{
  "n_layer": 14,
  "init_std_o": 0.0117,
  "init_std_up": 0.0622,
  "init_mimetic": 0.7,
  "schedule": "wsd",
  "decay_fraction": 0.438,
  "batch_tokens": [65536, 131072, 262144],
  "seq_len": 512,
  "train_tokens": 562400000,
  "steps": 4176,
  "dataset": "wikipedia_en"
}
Each number is 200 + 40 x the weight over its row's rms, rounded and kept within 0 to 999. Layers, rows and columns count from 0. The size before them is the row's rms in percent of the matrix's.

# layer 11 MLP up, 640x320, rms 0.0983, rows 578-639, columns 240-319
103,226,210,218,135,130,214,192,201,167,183,250,207,200,135,184,201,207,220,241,184,284,201,203,236,167,198,175,199,326,241,186,251,232,220,223,235,143,221,195,197,303,182,226,207,186,267,194,142,176,162,203,158,200,159,227,237,206,159,210,170,302,242,268,160,267,178,256,172,274,165,163,198,181,238,254,270,148,287,282,204
104,155,180,218,220,251,170,232,188,192,154,155,277,153,204,228,212,164,202,262,255,220,169,224,148,182,246,301,164,134,255,197,75,198,194,206,188,263,211,182,155,148,223,222,251,140,193,214,188,193,129,112,263,198,202,140,285,202,165,199,161,139,178,265,240,162,196,268,118,212,218,178,233,106,209,218,232,201,199,204,145
091,190,193,165,223,161,165,195,126,179,180,240,131,171,242,183,137,244,126,215,170,195,118,328,213,211,207,201,169,186,198,197,255,159,164,177,192,216,212,187,197,198,125,225,208,220,101,147,227,233,256,215,258,187,159,203,227,259,218,278,257,197,265,206,207,224,109,228,185,175,191,213,261,173,248,191,215,166,226,204,232
096,189,151,228,175,178,230,278,293,196,215,216,243,235,187,207,183,191,221,246,146,176,260,165,190,192,172,223,198,207,221,210,118,217,138,182,251,209,177,250,149,164,175,217,165,163,130,204,248,176,163,224,276,193,177,219,160,300,186,239,159,188,223,206,200,223,229,245,127,184,164,204,187,181,247,179,156,243,297,201,179
101,188,235,210,232,94,173,166,178,196,154,204,197,187,137,277,158,255,264,216,173,237,153,205,97,115,181,94,149,179,220,201,168,195,223,200,193,246,226,228,124,228,304,218,224,209,234,148,149,211,218,241,241,285,214,231,202,213,217,122,164,220,127,217,236,135,160,123,204,190,189,206,243,207,206,251,178,211,184,127,139
104,210,156,118,251,199,238,212,133,248,257,135,187,179,174,195,254,212,177,194,223,194,238,239,164,197,137,193,218,219,214,180,241,202,202,226,216,119,186,181,226,238,118,224,174,205,118,152,245,170,181,235,180,146,148,170,211,231,159,222,133,221,195,164,237,180,134,196,180,167,136,155,232,316,123,192,199,165,188,205,228
095,184,193,135,263,205,175,124,230,176,242,213,154,280,145,122,192,271,183,172,193,258,244,218,204,186,129,166,192,229,188,245,130,140,173,133,223,251,150,173,222,193,201,228,193,181,244,172,215,287,211,175,164,258,236,112,191,243,206,173,256,170,225,204,191,251,202,172,160,189,193,212,141,193,223,187,167,166,174,213,141
109,220,233,181,247,217,218,176,236,214,249,263,191,193,275,193,250,192,213,196,219,176,194,154,220,116,156,138,187,239,137,260,191,264,167,162,243,184,214,225,231,192,235,193,218,229,201,236,231,142,196,195,146,238,219,188,221,271,275,156,287,165,113,246,206,122,158,158,228,137,190,214,224,157,206,144,230,145,180,175,197
102,153,156,174,223,151,215,186,247,196,239,236,229,212,169,192,232,204,149,229,141,230,185,110,246,156,189,256,125,224,115,161,157,160,255,178,233,173,180,185,178,280,242,203,202,193,188,235,205,183,140,175,212,210,231,226,152,190,162,180,226,190,252,177,183,206,223,170,228,181,197,190,176,191,133,170,239,92,181,195,135
100,168,242,123,137,201,199,190,252,222,193,212,198,198,268,245,241,198,174,182,233,174,217,212,157,127,152,239,162,193,142,196,222,220,188,236,110,155,215,168,168,244,192,181,195,197,253,104,179,278,168,150,203,246,179,93,186,129,206,204,210,180,129,235,191,195,219,192,204,176,238,162,173,178,145,182,195,153,188,157,176
109,210,198,143,178,239,156,132,156,184,214,202,241,221,192,235,151,213,144,176,150,221,255,190,259,159,186,189,251,157,207,244,149,234,197,226,238,194,203,126,188,200,255,198,226,251,276,197,214,235,208,131,116,145,142,178,176,191,215,152,195,195,272,211,199,134,263,165,184,259,173,167,172,216,268,221,193,193,194,265,146
099,175,165,212,267,167,219,161,154,155,179,226,78,225,227,159,175,200,240,203,231,225,184,138,237,237,113,149,116,195,206,222,173,259,222,205,284,184,256,100,212,267,235,141,222,246,197,271,191,200,171,238,189,169,145,204,261,236,153,205,206,223,222,195,199,187,212,217,223,183,236,213,208,162,223,183,180,227,196,213,186
105,197,182,244,202,194,234,229,181,251,234,170,220,188,191,152,167,177,182,278,282,184,202,201,215,132,152,197,202,217,201,176,197,218,180,188,190,182,181,243,195,226,243,218,165,150,230,211,162,250,176,191,270,171,203,183,239,281,210,132,138,224,156,229,181,262,202,154,238,252,209,144,226,158,171,234,208,102,191,198,150
103,242,145,181,282,230,291,155,185,203,160,205,170,135,187,186,178,201,161,194,276,174,271,159,165,217,254,263,257,213,184,195,209,219,141,217,149,177,252,198,239,240,203,67,132,168,231,159,147,154,176,185,188,128,185,213,175,238,201,219,207,175,176,238,252,268,206,162,194,189,214,157,156,157,203,219,209,198,147,190,183
096,129,190,200,262,224,199,217,171,234,189,259,297,217,146,200,186,170,184,276,195,187,227,221,213,235,188,130,238,233,248,216,143,221,191,262,235,209,131,231,152,155,179,264,192,244,210,209,240,237,256,240,230,164,210,109,231,198,196,120,225,187,241,283,225,148,127,151,189,175,171,233,259,111,250,187,231,208,201,168,98
101,218,233,227,155,237,220,217,185,202,232,184,226,161,257,141,199,223,190,185,208,179,169,143,196,234,212,206,197,183,238,236,155,225,187,147,176,196,249,220,214,232,111,255,178,223,181,234,209,223,140,80,257,198,223,221,216,194,179,212,275,199,205,210,222,114,250,212,182,202,165,180,206,226,165,189,217,238,218,153,226
097,207,231,213,262,161,269,197,251,172,200,205,182,228,165,245,116,172,150,230,152,221,114,174,210,198,231,178,216,185,209,231,270,192,265,202,238,186,188,235,164,190,173,243,193,183,264,164,178,159,221,144,189,257,287,327,173,181,155,242,187,217,198,195,185,149,125,209,189,156,178,152,221,113,231,192,255,139,223,266,249
106,221,224,167,232,268,163,129,180,215,242,205,164,214,262,213,221,175,168,152,222,180,186,176,198,225,226,158,166,231,149,239,211,209,261,239,161,181,205,218,196,201,210,164,210,211,260,287,143,236,219,191,214,238,212,162,112,188,177,246,155,231,175,141,228,229,233,163,193,222,229,251,265,183,203,205,213,198,197,125,224
109,192,291,229,193,218,92,170,218,162,129,179,131,230,182,213,202,217,166,190,126,189,187,225,160,169,189,264,177,179,191,153,253,168,223,244,182,164,158,242,234,231,210,187,228,171,168,251,97,199,278,230,109,253,251,156,143,151,179,182,162,208,216,227,228,153,218,288,198,164,187,213,180,191,152,123,202,147,227,127,207
094,227,190,176,126,223,241,157,239,184,271,164,259,140,142,150,221,200,146,163,213,234,203,225,179,192,209,204,210,214,246,204,251,169,208,150,140,146,250,139,202,197,179,170,144,182,189,157,190,141,228,253,179,151,116,167,238,211,165,222,210,200,150,121,221,302,230,197,230,242,193,207,186,150,159,182,228,236,186,140,182
106,233,240,246,155,223,151,118,218,154,200,242,167,212,207,199,228,166,261,232,226,190,158,152,187,149,204,196,180,165,234,236,188,228,196,255,296,201,128,150,169,178,204,200,205,206,228,141,192,166,272,204,195,96,190,239,262,193,275,180,192,146,172,223,250,206,180,155,214,209,185,264,192,194,239,204,128,231,158,209,189
095,183,192,202,242,165,226,211,216,148,168,227,152,187,235,224,177,227,175,220,209,175,214,154,212,201,254,225,205,218,205,180,241,312,175,260,165,200,195,181,213,220,158,213,177,208,177,179,238,276,155,98,176,173,158,192,170,199,169,230,325,172,165,218,227,232,173,172,187,231,220,165,246,207,194,222,196,157,136,230,233
099,199,239,254,195,204,189,161,203,187,171,270,149,232,200,168,204,279,178,254,197,214,223,150,197,210,215,154,176,211,240,142,243,240,199,151,174,255,125,279,203,225,203,227,171,205,194,211,235,173,192,286,169,184,159,188,184,225,128,299,221,239,206,166,258,190,174,220,131,216,149,196,168,200,183,136,119,230,200,248,180
099,184,186,158,200,188,222,209,186,180,223,228,180,239,236,196,237,187,223,224,197,164,171,264,257,199,183,273,238,219,269,210,211,214,148,120,212,196,154,248,178,225,196,227,167,212,199,231,246,113,311,165,268,221,152,153,183,213,214,230,215,230,232,158,201,233,205,198,193,189,149,229,216,182,154,169,266,196,209,126,346
099,252,226,246,219,180,275,182,286,165,185,185,155,154,182,209,202,214,240,246,126,210,189,164,177,258,258,204,290,203,246,261,171,204,180,196,182,243,226,227,216,172,202,158,231,196,339,215,125,141,247,246,300,118,195,144,135,183,154,185,188,173,218,142,264,131,195,140,202,184,218,225,152,173,183,236,206,212,190,152,212
103,282,176,177,207,192,199,217,160,233,173,157,222,310,284,219,235,241,289,209,220,231,216,157,140,215,181,243,184,148,246,255,207,153,221,231,171,232,183,221,225,252,184,260,195,263,115,169,212,207,293,196,223,171,196,212,237,244,221,191,151,240,208,211,225,210,253,206,184,188,168,151,198,258,226,218,221,235,249,234,207
088,224,251,242,165,176,176,191,232,188,221,241,165,199,169,204,199,103,208,204,261,306,165,235,185,180,208,189,173,233,183,267,238,244,193,155,187,188,203,173,201,157,170,161,173,172,225,209,197,197,148,135,243,182,196,167,247,222,191,309,305,228,179,186,169,170,163,248,166,277,209,219,212,146,217,138,270,192,178,184,294
103,255,266,282,121,228,250,249,165,179,189,191,132,232,222,209,213,240,232,253,262,199,162,214,206,195,221,268,187,201,210,117,228,249,162,180,251,214,182,230,205,250,137,241,180,176,148,206,162,236,228,205,259,90,158,291,134,182,210,178,241,227,206,257,194,166,172,218,192,262,183,249,212,241,297,138,183,222,204,208,163
087,225,176,201,166,120,223,167,241,184,91,262,185,242,235,211,194,254,240,215,129,167,165,214,218,150,178,148,192,206,186,161,178,134,215,215,274,237,177,193,170,162,186,260,236,210,243,140,222,211,316,197,157,230,220,181,121,235,225,238,201,241,127,163,174,252,179,277,169,194,102,195,226,222,218,182,228,188,231,204,147
096,166,195,215,264,263,242,167,174,227,186,143,214,182,217,270,158,140,172,189,146,75,186,183,244,255,131,144,230,166,199,212,277,194,171,170,304,217,191,237,163,225,225,225,222,257,245,174,163,222,261,183,234,230,209,233,207,259,243,214,168,158,187,150,140,166,128,196,201,180,272,215,230,229,155,254,130,154,166,159,218
099,217,256,268,223,252,229,200,165,173,174,218,164,229,230,216,244,210,227,176,112,263,227,228,166,250,195,198,264,226,258,220,225,219,227,167,165,207,205,99,254,230,177,233,258,221,239,149,165,240,170,280,228,193,213,188,220,191,244,157,133,239,212,232,174,199,177,215,153,253,160,108,214,228,126,217,190,126,204,255,209
101,227,164,330,158,245,179,253,215,188,223,213,188,233,199,207,170,149,228,203,213,198,214,168,166,181,141,252,249,181,193,194,231,215,194,187,245,164,217,182,120,200,196,148,242,223,175,259,260,203,217,216,248,206,205,97,45,213,178,181,221,246,266,211,193,208,152,216,207,245,134,198,181,212,218,214,200,192,242,268,148
095,258,176,205,144,250,184,224,237,148,238,211,234,125,189,216,242,148,104,177,150,277,182,221,227,183,262,187,233,232,236,254,154,196,256,182,210,220,147,220,227,191,226,220,247,169,211,225,172,213,214,178,208,200,182,228,186,221,170,131,159,221,178,174,183,207,218,213,238,169,169,191,165,160,133,147,148,197,200,205,203
093,145,203,210,194,154,158,301,189,223,217,218,211,183,207,297,190,200,171,238,159,254,188,174,212,250,267,180,169,250,208,206,188,191,154,236,172,225,277,151,119,223,105,152,207,232,179,252,216,234,170,262,181,155,149,180,191,245,234,161,228,125,251,192,156,273,214,229,211,162,170,175,164,229,210,220,232,208,257,255,205
104,190,247,212,221,231,202,210,182,206,186,212,144,197,212,184,215,139,181,150,199,100,216,182,151,198,181,206,136,206,234,162,180,180,284,272,243,275,137,188,191,146,195,277,161,248,209,165,250,252,238,207,133,149,232,91,286,209,214,208,204,205,125,213,207,230,173,140,214,242,189,140,193,189,183,237,209,193,234,228,210
107,279,154,181,201,153,214,159,143,222,161,198,223,119,150,196,185,132,232,197,203,203,162,205,171,181,239,240,196,163,135,198,269,225,164,170,312,200,186,207,134,296,157,222,148,229,214,187,222,229,238,193,187,215,195,114,326,206,213,200,182,171,140,204,186,242,213,261,204,186,220,255,196,218,188,149,200,182,192,167,215
100,190,207,216,179,184,224,160,202,143,171,210,204,182,152,175,134,144,209,259,218,181,243,195,258,198,202,122,196,193,219,219,193,166,146,214,201,279,241,210,211,230,181,144,247,263,238,215,108,227,234,225,202,103,145,197,198,187,218,210,168,180,229,221,161,253,188,194,151,223,205,181,217,225,223,204,269,213,148,287,235
096,256,248,179,170,193,177,262,193,223,186,228,270,185,179,186,206,201,272,218,248,167,200,250,144,225,126,134,209,132,234,185,165,160,231,194,197,238,206,185,198,181,183,227,228,128,205,181,192,260,240,141,271,208,223,172,140,160,198,157,192,72,189,198,231,196,259,151,226,206,217,215,158,175,200,186,175,200,208,237,230
102,92,257,240,233,245,189,191,159,198,238,150,259,101,143,170,289,150,211,215,184,179,136,237,226,153,202,242,206,210,223,235,242,263,164,149,177,218,132,185,160,223,207,198,232,263,125,178,191,218,138,182,190,269,206,163,163,169,196,130,200,176,184,229,157,169,235,154,187,183,244,203,222,237,213,293,230,317,195,149,149
108,210,211,198,195,165,186,295,198,120,233,163,218,124,166,179,232,179,156,232,194,182,218,240,117,248,203,189,173,174,157,182,245,166,241,195,177,153,223,274,156,161,246,139,116,161,216,212,186,239,128,179,185,238,186,260,113,196,251,220,241,182,211,194,197,168,306,150,192,212,208,248,140,201,176,184,187,253,189,163,170
096,211,131,200,206,261,279,224,221,138,181,213,173,178,111,174,206,225,219,146,211,198,203,191,184,215,219,238,286,212,169,215,171,209,249,77,218,130,268,219,215,110,179,180,198,175,182,142,128,148,192,228,193,202,194,248,164,203,216,228,197,102,221,162,257,192,152,149,267,169,211,248,192,171,253,243,259,153,150,252,194
103,165,218,161,171,150,188,216,272,178,208,259,168,173,244,182,186,144,168,248,178,249,153,195,192,272,256,137,219,188,228,230,227,228,166,273,189,173,234,215,289,224,210,137,178,211,245,172,183,231,186,270,219,221,173,237,138,196,295,276,257,244,224,222,231,191,267,199,228,202,243,223,194,199,244,185,130,165,202,210,260
100,164,195,269,280,214,209,138,254,149,160,280,187,283,247,203,123,209,223,231,136,205,178,202,147,144,199,195,189,225,187,203,279,209,234,190,194,153,257,223,148,272,264,247,184,251,146,208,204,169,150,162,234,174,170,179,310,182,196,224,237,190,230,192,132,170,136,178,247,140,216,168,239,237,234,192,136,272,185,234,183
098,239,137,198,224,246,155,206,191,209,191,155,158,129,161,159,127,240,223,213,204,251,203,257,154,170,192,278,233,204,145,106,209,139,231,107,201,152,243,165,172,153,190,233,234,157,192,208,190,195,227,162,156,218,190,211,217,155,162,192,101,241,176,162,235,161,208,179,201,169,212,249,206,136,257,150,189,116,194,168,223
105,164,220,167,186,144,228,184,241,225,236,151,153,228,199,172,221,282,239,187,280,147,234,243,181,156,265,174,186,212,184,196,188,163,243,173,228,234,133,189,183,164,225,162,195,176,233,190,272,234,186,197,238,212,226,160,189,177,121,147,215,133,190,227,191,142,135,226,224,244,194,225,271,237,195,198,201,150,192,188,201
099,109,151,181,193,186,228,215,111,202,159,160,200,159,281,226,260,226,223,264,221,147,194,181,195,131,210,70,212,243,220,182,220,223,195,175,216,248,123,193,216,145,203,220,262,146,269,246,189,197,217,195,206,194,160,244,177,183,179,214,190,203,225,259,207,260,254,224,142,167,203,171,213,222,219,181,189,221,233,206,136
104,176,285,212,156,228,248,271,205,218,158,182,228,210,185,235,194,213,192,208,170,164,217,199,169,124,245,221,181,189,207,124,201,176,214,191,202,150,205,227,198,250,192,172,233,261,308,220,210,196,188,232,216,230,256,207,209,178,141,212,201,167,187,186,204,136,251,139,189,203,266,146,223,147,229,292,137,162,217,196,159
105,182,253,248,225,262,139,262,246,198,246,214,169,219,151,189,185,198,149,260,184,221,189,197,222,247,220,213,159,257,247,162,218,205,209,206,190,204,223,191,223,274,240,269,105,210,192,159,144,155,235,239,204,140,225,286,248,223,198,246,124,189,196,115,155,275,186,184,189,210,152,192,233,199,190,197,227,175,262,150,236
102,155,283,189,131,195,239,211,243,221,231,203,203,203,258,197,213,192,224,191,176,221,185,170,208,255,209,239,193,192,239,143,235,170,144,152,131,139,307,175,188,192,226,145,218,207,217,197,176,218,260,206,157,167,271,184,283,177,194,197,170,174,199,145,151,191,146,156,233,226,238,135,204,149,190,254,181,126,190,231,195
105,170,239,193,163,187,176,188,245,170,167,206,270,232,194,218,208,254,211,183,229,124,143,169,169,218,232,212,194,216,174,213,223,244,172,141,216,174,231,155,219,205,180,203,219,248,208,181,205,235,240,262,171,182,224,162,203,169,188,272,174,277,212,182,268,251,208,228,161,189,134,218,180,170,248,170,207,178,146,193,277
111,234,163,227,176,195,228,204,176,223,245,216,176,147,273,202,276,217,142,192,218,139,253,218,169,284,222,241,248,233,201,195,176,180,205,232,222,214,167,210,159,249,182,240,145,282,160,191,211,259,201,152,234,245,182,162,183,199,223,254,167,291,208,164,143,237,165,213,204,209,123,176,212,173,188,279,204,200,187,174,199
104,217,153,168,258,108,269,229,183,248,181,216,220,264,191,155,261,172,249,218,185,226,226,219,140,208,191,159,213,177,257,165,190,207,242,206,314,250,250,218,147,162,142,179,183,221,178,193,175,203,234,255,169,157,217,273,176,231,262,218,281,286,173,204,265,193,181,193,218,173,253,208,182,201,171,207,174,247,142,200,181
102,250,216,202,233,164,211,165,306,184,220,206,223,197,235,227,227,204,214,282,195,169,135,186,168,218,177,257,162,178,132,211,97,161,183,263,158,223,193,234,209,228,204,149,215,194,222,123,186,174,188,164,165,205,233,151,217,269,211,240,187,225,201,188,187,192,247,212,198,117,207,173,122,165,210,172,183,170,139,162,204
097,218,172,236,245,186,171,242,192,134,203,215,141,230,303,169,235,241,177,158,200,170,235,191,223,177,245,182,197,190,141,217,306,159,129,229,183,144,238,126,211,175,287,188,166,155,210,148,191,150,226,196,239,142,161,285,186,222,178,190,249,160,148,170,221,200,250,174,240,268,163,230,220,207,268,144,175,181,165,167,236
104,247,252,148,129,135,199,177,197,203,178,201,216,257,250,189,231,205,241,199,255,173,239,236,192,176,266,194,221,193,191,264,178,183,172,143,213,149,173,248,203,185,246,162,141,292,221,172,267,161,208,172,209,176,219,204,106,267,185,221,160,240,191,258,201,230,125,174,203,125,132,206,277,147,218,130,192,218,182,199,254
095,165,225,212,203,280,156,225,249,185,188,141,233,182,205,126,226,211,162,192,133,249,197,166,171,227,196,181,208,171,184,165,209,269,120,210,155,115,153,188,257,184,182,250,281,274,264,201,187,272,192,147,250,206,209,206,179,245,207,212,205,196,264,112,238,184,208,205,208,178,153,258,219,233,183,176,167,216,240,234,354
096,131,240,236,261,258,208,162,175,230,146,242,187,225,155,222,186,195,269,193,245,236,161,205,145,180,234,142,260,222,219,162,161,236,129,172,196,211,175,232,247,217,242,173,174,142,179,230,189,224,126,177,250,251,206,194,132,199,220,269,190,173,198,155,253,166,224,128,200,285,191,229,232,212,221,244,139,161,245,196,190
101,247,150,172,199,229,188,217,189,204,223,165,210,186,193,222,139,201,197,197,182,232,152,209,140,216,268,236,171,174,178,172,252,245,118,242,187,200,184,253,197,161,215,211,211,207,142,260,150,266,210,181,183,215,211,183,245,216,197,241,267,230,233,214,231,234,180,186,167,184,226,260,218,221,149,210,237,205,194,259,212
106,193,201,245,204,157,259,179,214,183,244,231,198,158,141,216,173,206,223,196,200,231,167,181,270,143,232,182,218,223,216,259,209,170,192,182,184,242,199,155,228,210,247,145,167,181,253,256,257,165,234,230,159,161,128,131,194,248,188,199,132,175,171,235,223,205,261,226,218,203,170,219,161,177,120,141,229,232,267,148,182
107,226,178,162,184,238,251,207,218,206,206,278,220,89,265,216,240,224,196,171,197,216,297,176,164,250,261,243,177,213,210,206,189,170,215,241,229,153,194,199,186,167,158,174,191,266,119,177,223,267,232,228,137,217,151,211,191,152,238,207,242,207,248,245,227,242,150,230,178,252,118,130,128,181,179,216,275,201,172,193,165
106,162,230,184,184,193,176,158,207,156,256,188,225,257,191,214,220,170,228,152,226,284,206,186,252,178,247,258,224,230,210,109,279,205,168,245,206,281,150,182,181,245,217,190,199,149,214,119,204,231,173,138,175,209,264,163,219,151,104,159,213,207,182,233,214,227,170,190,223,270,200,210,164,148,208,233,196,176,245,246,171
103,214,203,210,194,219,148,257,236,177,216,231,180,202,178,138,222,220,184,165,134,218,261,217,184,193,184,232,170,145,204,183,125,162,236,123,217,245,162,257,182,208,176,201,141,139,185,121,204,172,205,227,174,208,228,257,178,180,148,283,222,139,198,195,192,199,216,140,199,173,115,235,185,174,183,120,221,272,204,224,196